config = dict(
    n_layer=20,
    d_model=192,
    n_head=4,
    n_kv_head=4,
    head_dim=64,
    d_mlp=640,
    vocab_size=8192,
    activation='gelu',
    norm='rmsnorm',
    norm_place='pre',
    norm_eps=1e-05,
    positions='rope',
    rope_base=10000.0,
    rope_fraction=0.25,
    qk_norm=False,
    attn_scale=0.125,
    bias='all',
    tie_embeddings=False,
    parallel_block=True,
    init='trunc',
    init_std_qkv=0.0361,
    init_std_o=0.0,
    init_std_up=0.0361,
    init_std_down=0.0,
    optimizer='muon_variant',
    lr=0.0133,
    lr_mult_down=2.0,
    beta1=0.93,
    lr_head=0.0106,
    warmup_steps=200,
    schedule='wsd',
    decay_fraction=0.681,
    decay_shape='linear',
    final_lr_fraction=0.0,
    batch_tokens=131072,
    seq_len=256,
    doc_mask=True,
    z_loss=0.0001,
    train_tokens=564000000,
    steps=4303,
    dataset='wikipedia_en',
)
Each number is 128 + 24 x the weight over its row's rms, rounded and kept within 0 to 255. Layers, rows and columns count from 0. The size above them is the row's rms in percent of the matrix's.

# layer 9 MLP down (transposed), 640x192, rms 0.171, rows 332-400, columns 48-95
size [ 92  90  94  97  96 101  97  97  92  92  97  94  99 107 121  97  94 106 109 110 110 105 104  85  91  98  96  90  96 102 102 104  95  99 108  86 107 103 106 120 106  92  90 106 109  94  96  97  98 110  95  90  95  89  85  98  95  84  95 116  95 103 100 111 121  93 113  99  87]
[[114 137  69 137 113 101 101 135 144 117 109 126 112 122 133 171 165  90 110 111 155 170 174 112 130 120 169  89 131 112 143 146  96 122  91 154 122  97 163 132  99 155 147  89 115 161 145 127]
 [144 152 147 128 140 144 102  94  94 141 183 140 140 126 122 133  84 126 126 126 135 142 138 159 125 152 126 124 165 130 112 103 137 166 156 104 122 115 146 106 157 102 136 166 129 151 137 159]
 [168 137 148 106 124 103 154 108 112  94  81 119 126 151  93 122  93 112 138 107 119 122  93 175 139 132 118 108 138 162 170 119 111 118 122 115 111 135 142 131 145 109 198 138 124 117 107 120]
 [108 135 161 128 164 128 116 145 169 130 146 157 146 135 159 121 116 103 128 142 120 131 104 101  95 123 106 143 108 146 140 139 109  97 138 122 117 147 134 133 107 151 130 107 157 127 137 136]
 [148  78 161 137 133  86  65 110 156 120 134 125 160 109  92 113 104 136 156 154 185 137  88 163 155 106 112 111 149 182 126 112  97 135 117 207 119 118 118 126 116 131 143 126 133 130 139 135]
 [ 90  98 150 157 103  93 124  83 100 120 155 144 138 144  73 169 115 151 176 137  97  95 157 140 127 141 152 125 106 130 124 125 127 140 111  88 109 109 110 140  69 138 123  71 112 149 138 158]
 [115 159 122 125  84 116  98 111 182  93 135 116  55 128 106 122 142 106 106 146 103 110 100 121 133 132 165 104 115 179 111 110 162 118 154 134 127 161 119 136 163 155 166 112 131 100 114 145]
 [124 128 127 138 111 147 133 110 138 136 164  97 103 123 123 137 137 122  78 141 180 107 136 144 118 112 164 184 158 165 130 114 126  88 180 126 169 112  96 138 102 124 111 133 116 136 103 119]
 [123 137  69 119 167 111 128 151  73 156 125 156 109 106 121 151 100 113  89 126 117 128 168 124  95 150 133 128  83 111 140 160  74 118 104 176 153 152 119 135 107 127 116 132 174 131 119 126]
 [129 104  80 121 185 172 133 130 131 128 139 110 128  97 166 157 104 111 120 171 116  93  96 132 110 197 162 104  96 131  96 169 138 131 133 142 151 107 149 144 120 106 120  93  95 131 138 144]
 [104  94 117  91 129 146  95 141 116 107 150 103 111 118 139 176 166 120 125 106 156 145 153 158 145 103 144 102 138 118 155 120 142 125 147  91 135 144 138 123 126  98 118 122 105 129 128 164]
 [ 89 124 107 132 128 152 133 136 156 178 102 107 143 136 144 142 110  80 161 131 150 106 171 112 117 121 141 132 168  87 121 107 102 132 113 152 128  90 137 146  93 134  98 123  83 160 154  85]
 [131 115 108 136 139 139 162 111 174 150 140 118 168 160 111 143  98 167 140 158 116 130 116 140 108 128 124 108  92 150 152 126 109  82 162 114  98 135 148 123 113 162 135 111 123 167 118 100]
 [103 104 102 127 129 118 148 120 106 123 105 150 128  78 134 154 151 129 163 130 107 106 144 152 142 119 132 174  93 147 104 155  85 138 121 132 155 181  81 154 158  72 126 112 165 158 124 156]
 [141 131 136 134 118 159  87 123 132  99 117 113 140 144  82 114 166 128 154 112 134 159 132  56 124 128 102  94 111 138 150 101 132 112 128 159  93 119 125 173 104 144 128 106 145 147 133 137]
 [141 143 149 183 124 110 118 136 135 106 118 173 132  69 109 115 157 164 134 144 133 126 134 141 116 163 137 113 121 146 135 118 135 140 125 172 174 136 146 150 138 146 140 129 171 117  77 110]
 [136 133 128 169 142  90 128 144 153 153 102 143 123 121 101 119  88 115 114 115 111 106  91 158 115 134 127 103 123 118  97 133 160 157 166 102  90  65 146 142 106 129  57 132 111 107 154  93]
 [104  95 136  98 143 125  77 151 137 121 118 134  61 129 101 107 136 113 112 149 130 121 155 114 174 120 131 107 134 134 129 105  65 138  97 168 129 163 188 140 111 171 104 114 115 111 112 132]
 [109 140 134 128 126 166 115 113 121 136 192  87 163 128 116 143  88 123 101 145 140 129  93 153 110  91 140 129  92 139 130 146 134 108 110 102 123 112 142 109 134 142 122 127 128 110 125 164]
 [123 113 134 134 136 154 138 126 130 137 111 187 136 124  98 128  97 141 129 126  97 133 173 155 106 153 163 149 129 107 167 120 137  90 102 108 125 144 134 134 131 117 132 166 105 109 110 102]
 [115 143 152 111 143 179 139 155 131 107  96 116  94 158 173 114 124 119 115 105 102 112 125 148  88 139 147 114 142 126 153 143  86 123 143 119 148 120 154  87 150 153 172 131 126 133  92 133]
 [122 172 175 113 130 170 134 165 146 159 125  94 110 112 133 110  95  86 135 145 114 128 124 131  93 148 153 176 114  87 129 141 147 123 134  92  98 109  95 115 119 105 139 111 116 122 150 142]
 [101 137 118  90 169 110  97 141 167  86 125 142 127 151 157 105 167 129 126 130 118 124 124 144 147 134 173 167 119 162 111  96 129 156 147 156 109 112 127 148 127 144 153 147 131 137 114 170]
 [110 134 142 143 138 136 162 122 102  98 128 122 112 113  99  95 128 151 132 140 130 131 104 129  93  97 136 112 113 150 106 111 113 115 124 100  91 185 103 138 139 101 147 118 134  75 138 136]
 [130  81  96 142 179 134 104 107 132 155 127  98  98 128 129  97 116  96 136 146 136 138  76 146  70 108 142  67 176 106 115 170 134 145 144 173 162 138 169 111 122 131 119 132 139 131 156 134]
 [179 107  98 124 130  99 133 128 124 124 156 155 129 114 155  97 141 100  68 152 105  95  92 136 142 116 123 145 121 100 128 119 110 135 137 138 107 106 155 122 101 122 108 116 129 123 150  58]
 [165 143 119 131  95 158 106 129 162 134 136 118 162 113 127 140 127 132  98 137 123 128 106 115 109 157 115 164 176  83 119 138  99 109 102 139 125  88 123 110 146  76 121 108  97 129 102  96]
 [131 144 132 130 114 128 129 131 101 125  92 132 156 133 119  99 139 115 173 138 123 135 148 182 125  90 149 172 129 162 153  98  97 110  71 158 177 149  78 142 154 174 117 115 129 114 100 140]
 [109  86 164 154 141  89 150 145 136 155 128 123 150 103 111 124 125 147  96 143 168 109 167 152  70 121 114 147 171 124 141 103 109 120 126 140 162 128 131 111 103 118 115 156 118 185 128 147]
 [ 93 152 120 103 142 128 133 141  94  96 117 138 101 156  97 113 140 106 116 118 147 153 124 143 150 120 127 113 100 128  95 114 120 135 121 124 121  58 121 115 122 183 128 127 104 126 102 105]
 [116 172 129 149 154 158 111 139 178 119 123  95 127 105 133 130 142 103 140 128 132 136 110 100 130 110 149 101 135 158 164 141 149 158  75 123 122 147 119 122 135 134 159 139 132 115 179 135]
 [130 116 140  92 132 180 112 162 153  88 128 132 153 107 129 142 128 106  97 119  89 181 121 107  92 127 129 165 144 125 148  94 103 155 108 107 120  92 106 140 131 150 135 147  70 111 103  93]
 [144  56 109 112 107 113 122 177 117 161 123 114 149 130  96 122 124 105 149 173 143  88 103 125 153 115 183 117 126  94 137 109 119 135 108 119 139 127  79 115 135 141 121 135 171 104  96 137]
 [138 153 129 152 149  77 126  95 144 135 112 130  51 135 119 110 118 149 131 109 159 116 140 113  69  68 108 135 165 165 121 148 169 167 148 179 119 133 165 157 141 124 154 152 121 131 120 107]
 [ 86 145  97 117 167 130 137 133 105 145 122 130 135 130 138 157 134 107 153 131 132 111 151 119 149 139 139 138 171  66 119 125 146 145 115 100 145 138  93 179 155 105 119 140 131 112  98 193]
 [135 155 129 134 144 137 158  81 126 129 130 130 136 130 159 115 108 162 101 139 142 120 183 152 133 145 118 145 100 137 120 126 153 149 137 116 132 151 143  88  96 134 101  93  95 130 183 149]
 [111 124 139 156 144 131 139 106 129 151 126 170 199 106  90  90 132 136  90 162 110 156 108 124 125 134 139 140 131 186 133 153 166 146 109 116 179 133 103 147 135 151 164 141 176 124  96 128]
 [143 101 150 111 126  91 109 118  93 160 133 135 145 118  94 139 145 107 138 147 113 149 138 122 131  92  96 154  95 179  97 121 141 134 111 116 177 147 126 117 118 143 114 138 148 118 148  92]
 [156 130 129 141 140 135 147  96 157 135 169 148  95 140 119 132  71  92 123 144 109 163  86 137 138 129 100 126 107  95  96  76 154 116 169 144 108 128 126 138  82 166  90 142 128 137 134 102]
 [132  77 147 123 140 124 162 150 102  89 115 132 144 145 134 122 157 160 107 178 109 144 170 132 124 145 115 125 119 113 127 125 134 116 126 178  98 175 126 106 183 119 128 147 146 148 161  78]
 [117 153 107  86 116 173 133 148 159 140 125 122 111 125 115 149 135  95 103 135 148 144 156  68  95 137 145 132 154  94 122 154 115 106 137 128 100 132 151  82 158 165 104 126 144 114 123 135]
 [169 118 134 125 117 143  89 109 157 115 142 141 135 150 193 134  93 126 144 126 175 103 176 141 123 113  97 110 125 115 127 128 120 154 162 114 141  95 140 154 111 155 146 116 118 108 169 132]
 [124 130 117 156 111 100 148 125 160 121 116 130 119  96  77 122 113 131 148 127 124 154 100 175 110  98 176 111  95 129 143 156 149 150 142 117 173 139 133 144 131  96 132 150 125 129 163 174]
 [141 135 107 122 134 155 101 104 151 169 155 118 101 173 157 104 117 151 145 134 141 157 109 157 160 148 120  79 167 116 143  79 149 112 167 134 182 120 153  91 126 116  94 153 105 109 149 150]
 [146 119 118 155 140 106 152 134 121 144 120  90  89 145 160 140 131 138  65 124 163 112 134 113 120 127 101 104 141 117 135 136 135 134 113 131 170 145 186 133 129 114 162 103 110 136 109  85]
 [121 138 117 153 131 128  89 141 111 143 141 138  94 119 112 147 154 131 122 105 117 164 103 104 118 104 148 136 163 119 134 115  85 149 152 134 110 130 144  72  92 116 169 127 128 150  72 134]
 [146 118 117 138 147 172 115 137 121 129  97 134 128 116 109 145 101  85 154 128 122 144 142 123 100 153 119 130 104 125 108 128 125 104  77 150 128 126 190 111 116  99 117 109 168 109 105 136]
 [153 116 131 161 145 119 141 112 126 129 109 137 122 101  94 104 147 159 118 127  97 120 132 164 143 149 184 138 129 119  99 144 148  91 156 152  88 111 153  84 134 146 121 167 176 178  99 128]
 [131  98 114 139 117 136 124 155 128 108 186 155 119 137 130 192 140 175 148 143  98 167 115 173 142 147  93 147 145  97 124 117  96 151  99 122 146 158 158 119 160 103 128  77 137 145 109 112]
 [163 147  99  93 115 124 163 109 161 145  89 133  97 132 139 158 123 105 149  75 144 138 137  88 111 164 111 114 136 136 144 148 121 157 142 148 158 128 143 138 133 129 123 129 128 125  86 147]
 [108 172 107 100 109 163 111 144 148 112 109 106 111 130 140 152 151  99  98 147 135 119 159 116  74 108 130 166  85 115 137 129 127 160 112 129 136 103 131 114 111 133 166 112 118 153 133 141]
 [129 116 150 183 156 106 154 109 133 118 133 128 141 108  69 158 104  85 109  92 106 149 159  91 144 157  81 167 121 154 132 155 142 137  97 141 140 119 167 151 146 141 112  99 139 126 161 139]
 [119 154  84 152 117 133 125  87 132 159 111 121 124  93  99  91 160  96 118 104 147 127 110 125 170 152 134 150 113 153 111 138 138 184 117 178 131 137 153  93 134 126 165 145 108  97 138  75]
 [138 143 136  98 134 138  99 141 164 136 137 140 141 190 103 136 118 125  98 143 133  99 175 160 174 147  99 149 177 150 123 155 131 128 161 133 100 134 118 102 150 121 128 112 110 112  97  86]
 [101 157 148 174 126 158 142 156 161 116 148 137 163 155 160 150 120 116 138 141 117 108 123  90 122 146 163 105 136  86 142 150 121 100 135 108 175 129 128 126 103 105 130 101 107 158 141 141]
 [126 102 115 134 107 116 149 145 139 107 123 178 147 119 120 108 125 148 133  87 140 154 135 153 180 145 131 113  89 111 101 124 143 142  77 137 143  94 152 129 170 138 145 106 111 130 105 120]
 [142 115 178 147 171 161  85  94 156  95 110 143 120 137 133 143 123 117 151 125 138 132 172  88 105 168 114 149 140 161 151  99 115 139 116 150 121 123 161  76 127 122 125 165 146 118  96 127]
 [191 106 163 130 145 133  80 119 157 142 160 119 135 148 145 139 125 121  74 117 146 110 145 106 145 105 155 127  80 106 147  83 149 132 114 135 105 142 149 149  84 144  97 100 128 128  54 134]
 [ 81 120 127 101 173 127 141 149 116 120 148 119  84 102 110 111 119 167 133 102 161 135  65  82 129 154  96  98 112 151 102 146 141 139 113 129 160 146 181 152 147 120 169 137 205 140 160 167]
 [ 99 101 145 125 109 120 121 134 112  77 102 124 109 110 133 124 115 140 111 126 115 135 134 192 107 138 121 119 132 112 149 113 152 113  78 125 122 127 153 140 142 121 143 124  92 117 117 120]
 [112 116 135 143 151 135 134 142 138  91 125  96 134 118 153 112 101 120  98 157 138 122 138 112 123 110 130  98 143  79 110 130 116 127  89  76 113 152 130 157 142  67 148 137 133 119 131 106]
 [ 98 116 104 145 114 145 135 130 158 173 110 135 155 110 146 103 120 127 105 122  83 115 117  90 192 122  99 131 151 116 125 131 165 130 140 116 156 116 116 162 138 144 118 120  98 111  99 127]
 [113 124 162  66 155 148 115 107  98 128 125 167 117 144 125 138 116 127 116 129 101 110 138 118 139 186 144 176 185 137 152 142 112 164 130 127 149  73 129 138 153 125 146 130 135 128 147 107]
 [128 120 132  82 117 105 159 125 116 175 145 125 137 111 160 137 129 131  97 133 169 134 115 175 150 110 121 146  90 153 146 136 109 108 112 105 134 114 107  83 146 116 135  99 165 154 155  84]
 [162  97 126 176 100 136 155 113 121 122 108 156 136 116 126 130 159 150  96  77  84  96  92 108  89 135 123 146 154 150 110 113 133 144 132 127 133 159 120 111 139 132 112 158  94 167 124 167]
 [127 171 121 120  95 146 122 120 102 140  92 151 104 128 128 128 125 134 144 162 138 161  60 157 134  88 157 174 104 108 151  81 117 125 125  91 107 111 116  84 122  76 160 116 143 146 114 138]
 [147 139 135 108 141 136 158 134 134 142 143 149  97  96  97 103 120  89 140 169 127 129 114  92 108 135 123 122 154 156 127 161 130 102 134 156 149 114  70 145 125 124 189 130  97 139 131 136]
 [ 93 142 106 111 135 176 146 144 121 140  99 148 111 148 121 161 177 106 133  99 137 122 156 125 112 139 113  89 147 112 120  93 165 163 148 120 178 113  83 121 119 149 139 102 113 111  94 134]
 [146 143 143 145 112 103 125 118 136 170 170 123 108 162 118 104 146  99 129 144 178 127 128 158 136 171 111 121 109 125 116 137 114 122 107 143 160  94 139 138 130 134 121 108 157 141 141 148]]
# layer 9 MLP up, 640x192, rms 0.149, rows 333-401, columns 48-95
size [ 89  94 101 102 103  97 100  94  97 100  94  99 104 108  96 100 101 100 100 103 100 103  91  97 100  99  93  98 104  99  94  98 102 101  97  98 101 103  97 101  96  99  98 101 101  95 100  95 104 104  94  97  94  91  97  97  90 102 127 101  94  99 103 104 100 102 105  93  98]
[[149 102  63 146 111 100 134 121 131 161 109  78 114 121 121 158 134 150 170 106  92 127 122 100 130 124  79 188 108 128 124  84 166 123 108 111 174 144  86 144 121 149 142  97 104 133 115 119]
 [ 69  98  87 120 104 144  96 156 118  89 151 132 147 124 164 175 128 131 130 114 141 139 146 113  88 132 120 109 119 109 152 125 175 122 127 169 102 130 100 141  92 144 104 123 140 106 106 127]
 [108 125 129 132 129 116 170 106 100 110 116 102  98 127  90 166 137 125 109  93 160 129 151 117 176 101 131 129 143 144  82 114 148 147 103 144 137 110 137 150 117 125 122 160 101 114 131 123]
 [ 91 142 116  87 111 121 159 127 120 119  80 152 101 116 158 104 138 122 122  97 120 185 181 135 144 169 106 102 104 132 159 156 119 152 122  88 116 136 117  97  89 140  96 142 143 121 120  58]
 [121 145 128 133 150 133 121 142 186 121 120 117 110 143 163 100 170 105 149 115 153 126 118 133 159 117  88 117 135 124 148 131 105 118 117 133 116 114 117 130 142 175 145 122 102 147  80  90]
 [142 135  93  93 120 140 203 142  88 129 112 155 147 127 117 172 144 162 132 126 152 180 140 135  91 121 120 142 130  83 156 106 108 152  86 118 133  64 170 116 146 106 106 161 102 130 160 111]
 [171 131 125 140  96  95 153 109 129 138 130 129 140 121 144  81 141 108 109 104  88 155 114 155 127 130 111 168 125  91 144 136  77 139 141 132  76 135 128 139 147 123 120 127 123 130 160 151]
 [109 105 189 131 104 149 120 135 159 114 129  83 135 156  92 118 136 135 185 152 167 112  58 160 128 105 173 146 140 148 110 116 168 137 113  89 118  92 128 145 144 141 134 101  98 125 129 128]
 [123 130 125 173 101 116 134 149 157 155 119 143 131 145 109  83 134 127 138  86  81 133 127 104 125  89 106 145 151 111 165 100  95 144 112 110 109 112 134 128 101 172 150 143 118 120 147 133]
 [149 180 117 170 168 137 136 112 172  77 100 131 136 121 123  86 133 135 105 176 103 147 123 106 143 134 127 114  81 115 124 112 133 113 125 153 132 143 132 121 107 119 125 123 139 141 156 168]
 [153 201  95  90 116 155 122 181 105  88 102 107 120 128 146 122 165 135  83 135 119 154 150  85 164 159 134 128 126 120 122 141 142 132 140 144 139 130 125 125 135 144 123 141 111  93 139 145]
 [145 114 126 140 107 150 161 155  98 151 118 158 103 135 107 118 124 127 124 140 174 133 137 126 156 113 146 148 139 116  79 155 157  98 124 142 121 112 141 124 138 134 118 139 136 133 168 158]
 [116 120  67 125 114 102 131 100 107 129  81 193 103 131 155 158 137 137 124 151 134 108 162  93 146  80  90  56 157 141 154 137 121 149 118 152 114 120  78 156 124 152 152 102  92  89 122  97]
 [102 139 154 110 162 171 141 201 123 146 142 146 139 148 131 169 159 126 156 162 134 135 104 111 122 155 132 143 134 178 123 145 116 143 107 107 181 127 149 159 131 134 119 161 128 151 130 140]
 [101 152 142 101 134  57 137 110 160 147  84 118 100 141 106 186 110 153 132 150 137 115 119 128 143 129 139 145 153 150 146 130 143  84 121 137 132  93 102 150 115 133 139 140 129 127 139 114]
 [111 101  67 120 103 118 100 124 128 154  90 127 113 147 156 179 172 120 137 159 140 116 176 104  92 125  84 106 140 128 135  85 113 130 107 156 189 149 136 100 117 138 155 107 152 150 149 167]
 [192 145 156 137 123 126 125 109 130 104 125 147 123 113 104 116 104 161 106  97 132 127 117 114  62 146 121  94 151  96 105 128 142 127 133 145 118 122 154  82 155  95 152 155 163  89 121 171]
 [163 129 118 141 141 125 159 145 112 140 101 113 120 120 111 158 125 136 182 121 149 105 106 143 132 120 134 146 141 112  88 162 146 101 131 142 148  92 173 140 181 128 131 114 115 124 150 128]
 [127 109 127 125 135 135  90  68 120  99 126  98 152 141 146 100 147 150 113 169 108 151 138 124 111 122 128 101 142 118 158 140 115 128 147 136 118 162 112 140 152  81 128 162 124 145 109 118]
 [118 127  97  81 100 112 179 141  95 108 133 103 164 113 166 140 150  76 132 164 158 102 147 143 121 108 136 136 106 153 114 133 180 119 110 153 152 126 169 152 145 132 161 146 175 138 163 138]
 [101 146 136 114 129 140 100 106 110 110 111 118 117 116 133 112 131 171 114 156 114  78 124 147 111 126 127  99 122 146 125 123 148 131 102 142 114 100 127 124 131 118  88 167 107 171 130 114]
 [143 128 125 108 108 160 118 128  97 118 148  69 145 119 118 121 142  83 149 138 125 146  99 107 110 116 140 113 131 184 130 143 122 152 101 128 160 114 121 127  69 143 110 167 127  98 152 100]
 [136 119 102 140 138 123  89 126 150 170 123 131 116 145 159 139 148  73 106 113 121 118 130 148 124 168  99 157 162 103 125 149 142 104 127 198 132  77 169 132 120 144 117 120 123 198 140 108]
 [133 136 110 126 128 128 141 139 131  91 111 105 122 141 133 175 117 196 148 142 144  96 143 112 173 137 147 148 101 113 127  93  92 117  79  89 137 150 121 101 158 121 123  81  79 146 138 105]
 [138 162 138 154 153 152 116 137 105  99  92 141 130 123 115 139 140 127 154 128 142 150 133 158 139 110 128 130  67 129 133  86 121 128 136 133 101 131 118 184 152 106 124  84 118 121 118 135]
 [123 133 143 148 110 149 161 127 159 157 161 149  90 117 107 127 140 168  96 130 139  88 152 180 156 103 153 116 104 137 158 117 136 165 147  91  90 159 119 168 128 122 173 108 129 131 115 131]
 [135 142 105 120 133 166 121 146 124 123 162 107 148 133 128 166 121 164 100 133 117 124 105  85 157 155 111 105 134 102 116 103 151 134 148  90  90 129 118  65  87 104 157 137 150 159 139 113]
 [ 99 137 140  95 145  89 157  92 143 127 132 153 117 122 132 150 101 136 105 121 168 127 118 161 115 112 152 146 141 130 132 139 103 132 101 123 131 139 156 143 145 125  93 151 153 165 138 137]
 [153 162 146 104 113 131 119 117 160 139 117 165 100 157 130 140 110 115 120 128 148 123  96 127 144 104 149 160 160 122 153 138  87  93 122 114 120 162 119 117 121 109  99 143  76 129 111 154]
 [133  57 124 136 114 170 140 118 167 126 159 155  97  83 124 106 132 141 147 151 132 117 172 107 136 113 111 105 105 144 140 144 128 162 116 129 122 141 146  74  86  95  84 100 123 151 167 120]
 [190  71  67 101 153 106 146 125 109 109 184 127 115 128 164 136 171 120 171 107 152 147 176 112 102 134 145 146 124 123 157 131 144 124 164 136 124 143  85 104  81 110 129 112 163 146 135 116]
 [132 155 124 133 130  75 133 101 166  99 160 111 136  99 175 130 122 130 165 106 122 126 158 141 106 167 117 116 145 132 129 168 118 115 106 150 119  73 118 132  82 161 137 126  94 137 119 106]
 [100 111 162 107 127 164 163 149 169 126 127 151 143  85 106 101 129 114 141 184 117  99 117  97  90 135 160 158 136  89 141 140 123 118 114 150  96 145 132 131 145 101 147 102 136 156 152 139]
 [122 135 110 128 102 135 132  72 113 116 117 125 132 163  71 106 106 100 192 195 114 143 110 156 159 110 115 138 114 144 103 106  97  97 129  77 105 180 111 105 130 122 125 114 166 138 145 113]
 [128  97 100 122 100 139 114 139 117 136 123 139 117 137 103 148 126  65 170  85 143 143 103 119 160 132 101 130 180 119 173  97 124  89 156 144 141 128  72 143 142  98 138 123 132  95  86 161]
 [113 112  76 109 123 163 131 187 113 118 139 116 125 127 134  92 155 164 168 182 172 130 133 106  71 145 130 104  82 132 149 126 148 162  99 129 153 152 135 168 161 101  97 157 146 188 147 157]
 [122 149 127 149 145 160 150 123 174 145 177 105 121 124 133 140 131 186 140 133 129 115 166 154 107 102 136 124 124 121 159 144 113  69 142 140 108 137 118 116 132 119 119 117  73 105 149 111]
 [125 108 125 131 143 115 162  96  96 136 138 170 123 149 109 106 146 125 140  94 104 103 129 137 128 101 121  95 191 102  95 107  89 122 118 133 166 114 138  95 148 119  99  72 159 125 123  82]
 [129 153 106 137 143  82 115 126 164 122 126 109 103 113  87 131  90 107  83 180 127 120 139  79 129 129 107 134 121 105  92 108 108 154 131 145 112 115 163 116  79 102 137 176  77 144 144 161]
 [114 124 130 125 120  88 136  91 120 104 108  99 115 146 133 132 139 142  91 101 125  82 122 130 118 144  86  84 120 111 160 121 156 160 138 125  94 185 107  94 112 155 102 125 131 165 130 118]
 [ 89 130 151 110 127 166 133 142 118 147 103 148 149  81 108 128 132 150 101 123 131 108  66 141 110 108 115 131  84 137 140 131 128 124 136 160 163 143 130 115 177 114 123 105 114 133 128 114]
 [145 131 149 111 138 146 100 130  69 146 104 120 159 124 169  80 161 128 126 124 131 128 130 112 143 145  83 140 186 154 138 138 119 130 127 146 110 113 146  92 133 157  88 152 167  96 127 124]
 [119 159 104 122 139 153 111 127 102 134 154 137  81 159 112 159 161 161 101 103 127  87  90 161 101 122 160 101 145 149 167 119 147 112 121 110 144 133 161 146 120 107 155 134 133  87 141 158]
 [148 162 143 148  92 110 152 101 116 138 124  95 121 121 145 139  89 117 115 142 107  98 161 123 133 167 122 141 120  95 115 133  93 180 132 135 119 160 114 150 118 145 158  89 100 128  88 109]
 [116  77 129 138 125 111 107 141 125 130  88 156 119 112 121 115  92 130 145 116 101 127 166 130 110 125 136 110 111 151 164 192 121 111 102 101 188 119  84 154 149 109 140 153 109 106 151 139]
 [124 154 135 103  75 138  86 124 111 130 155 129 115 105 102  70 140 123 128  79 118 125  87 113 144 104 113 136 112 115 124 151 114  84 132 125 120 158 113 125 104 106 101 110 122 120 156  98]
 [161 140 136 103 106 117  98 141 137 113 150 127 127 119 148 146 105 113 117 153 132 136 124  74 117 136  72 118 108 133 153 118  82 152 101  93 138 143 105 147 159  87 127  99  63 121 171 123]
 [149 114 152 109 106 118 149 114 112  93 145 130 129  88 154 151  95 140 112 149 110 132 117  99 135 109 104 156 146  73 141 194 106 166  70 139 165 133 107 135 123  99  90 106 148  63 148 112]
 [127 168 116 182 119 139 143  97 133 118 125 107 150 137 157 120 146 138  95 156 120 134  96 184 117 116 150 107 135 126 127 134 137 121 150 169 159 149 108 142 118 130 166 142  95 129 143 167]
 [168 107 145 118 122 156 138 127 116 104 145 120 140 128 124 113 104 151 165 173 145 149 114 175 118 116 146 117 162  87 126  91 130  99 106 104 104 141 208 144 145 137 134 133  62 144 155 115]
 [117 144 125 118  87 160 117 157 108 129 115 155 112 159 160  92 145 147 147 141 139 124 132 141 112 122 108  92 112 132 111 140 129  84 156 125 119 153 107 143 109 142 152 142 112 133  98 151]
 [112 135 140 166 147 146 116 148 107 101 138 150 146 141  82 109 120 132  94 120 113 152 103 147 116 116  92 118 142 133 119 119 138  87 178 162 110 137 129 148 113 131 102 125 118 126 141 144]
 [ 90 175 110  98 111 120 170 115 128 155  97 130 114  88 153 134 125 132  98 131 117 137  75 164 123 129  99 102 127 126 150 220 119 115  94 129 141 121 103 132 167 117  97 115  80 129 173 130]
 [146 143 111 105 138 109 133 104  95 132 136 100  93 119 135  90 129 157 129  94 118 178 133 166 142  98 106 171 144 186 112 101 136 161 121 147 115 117 123 127 138 133 126 157 153 117  91  85]
 [154 126 159 112 114 141 151 115  99  80 155  95 108  99 111 117 143 137 133 141 111  95 145 124 135 126 162 114 124 136 150 150 127 141 164 111 128 148 119 100  94 132 127 109  98 127 137 107]
 [150 145 116 137 135 142 124  87 129 101  95 148 155  65 147 118 129 139 130 132  87 132 154  99 120 125 141 150 137 100 143 123 171 170 146 150 113 143  86 122  94 181 114 108 133  92 128 117]
 [106 146 102 124 142 119 112  99 129 133 111 113 157 108 152 162 140  85 107 137  73 137 112 126  86 149 150 118 127 127 120 140  97 145 150 128 142  84 143 106 133 161 126 132 115 151 189 115]
 [135 107 130 129  99 129 117 108  88 126 117  71 143 149 138 110 146 118 135 151 148 103 154 117 116 138 152 139 120 156 171 169 162 124  99  93 164 146 133 107 108  90 103 132 125 129 162 120]
 [134 129 153  99 140 132  99 142 118  82 123 137 116 149 141 110 106 144 127 191 114 144 129 111 117 123 128 117 108  87 108 105 182 110 161 125  95 150 176 120 133 110 111 187 135 138 140 124]
 [157 131 165 139 118 157 134 137 159 157 149 121  89 107 118 122 160 184 183 110 114 143 129 138 132 109 123 157  98 135 163 120 128 116 126 155 139 117 161  98 153 141 104 149 105 117 158 134]
 [145 143 136 132 131 125 108 166 155 135 162 118 124 114 148 119 142 148 120 123 148 148 123 137  46 150  84 132 131 151 109  88  86 136 130 157 123 118 119  84  82  89  95 153 155 112 118 103]
 [153 117 122 104  94 141 168 157 114 111 134 102 139 119 152 127 189 105 146 162 174 125 149 136 139 139 117  80 121 106 125  95 169  98 117 121 144 167 150  97 112 126 117 182 119 143 157 147]
 [135 116 125 179 116 115 165  93 120 114 146 140 107 136 118 162 106 112  90 144 127 125  96 127 110 162  65 140 119 113 182 153 172 193  97 135 137 160 165 121 165 145 142 120 123 132 123 133]
 [125 155 175 135 119 126 120  96 144 126 128 119 153 163 139 127 122 118 132 127  91 110 148 103 131 154 142 114 118  95 131 113 138 109 125 118 133 138 117 133 101 132 117 168 119 132 138  95]
 [ 92 146 146 167 113 114 138 136 133 144 110 147 178 161 123 110 125 155 138 100 148  85 137 132 129 117  85 128 150 124 134 175 151 132  97 101 156 121  88 155  99 117 163 117  86 135 139 119]
 [114 114 110 141 156 106 103 107 123 101 159 125 128 151 111 169 136  95 105 126 132 161 149 109 169 111 183 159 184 146 182 139 113 124 101  84 102 118 145 133 165 108 153 127 113 106 145 146]
 [172 143  97 133 150 105 140 147 136 127 119 124 161 151 166 134 162 106 158 124  99 145 121 106 108 110 143 162 111  86 116 155  82 128 130 104 122 153 128 131 154 127 115 193 130 160 153 158]
 [115 150 154  99 130 157 137 120 106 104 131 124 104  66 120 136 152 130 123 119 131 159 138 130  91  96 153 142 135 158 107 131 121 157 137 164 128 111 118 132 104 145 151 154  82 123 133 134]
 [138 153 101  81 105 120  85 124 176 119 122 162 137 126 148 141 150  89 168 116 137 136 166 111 181 127 157 136 137 101 105 123 142 157 127 106 188 154 116 135 146 143 117  82 112 118 216 109]]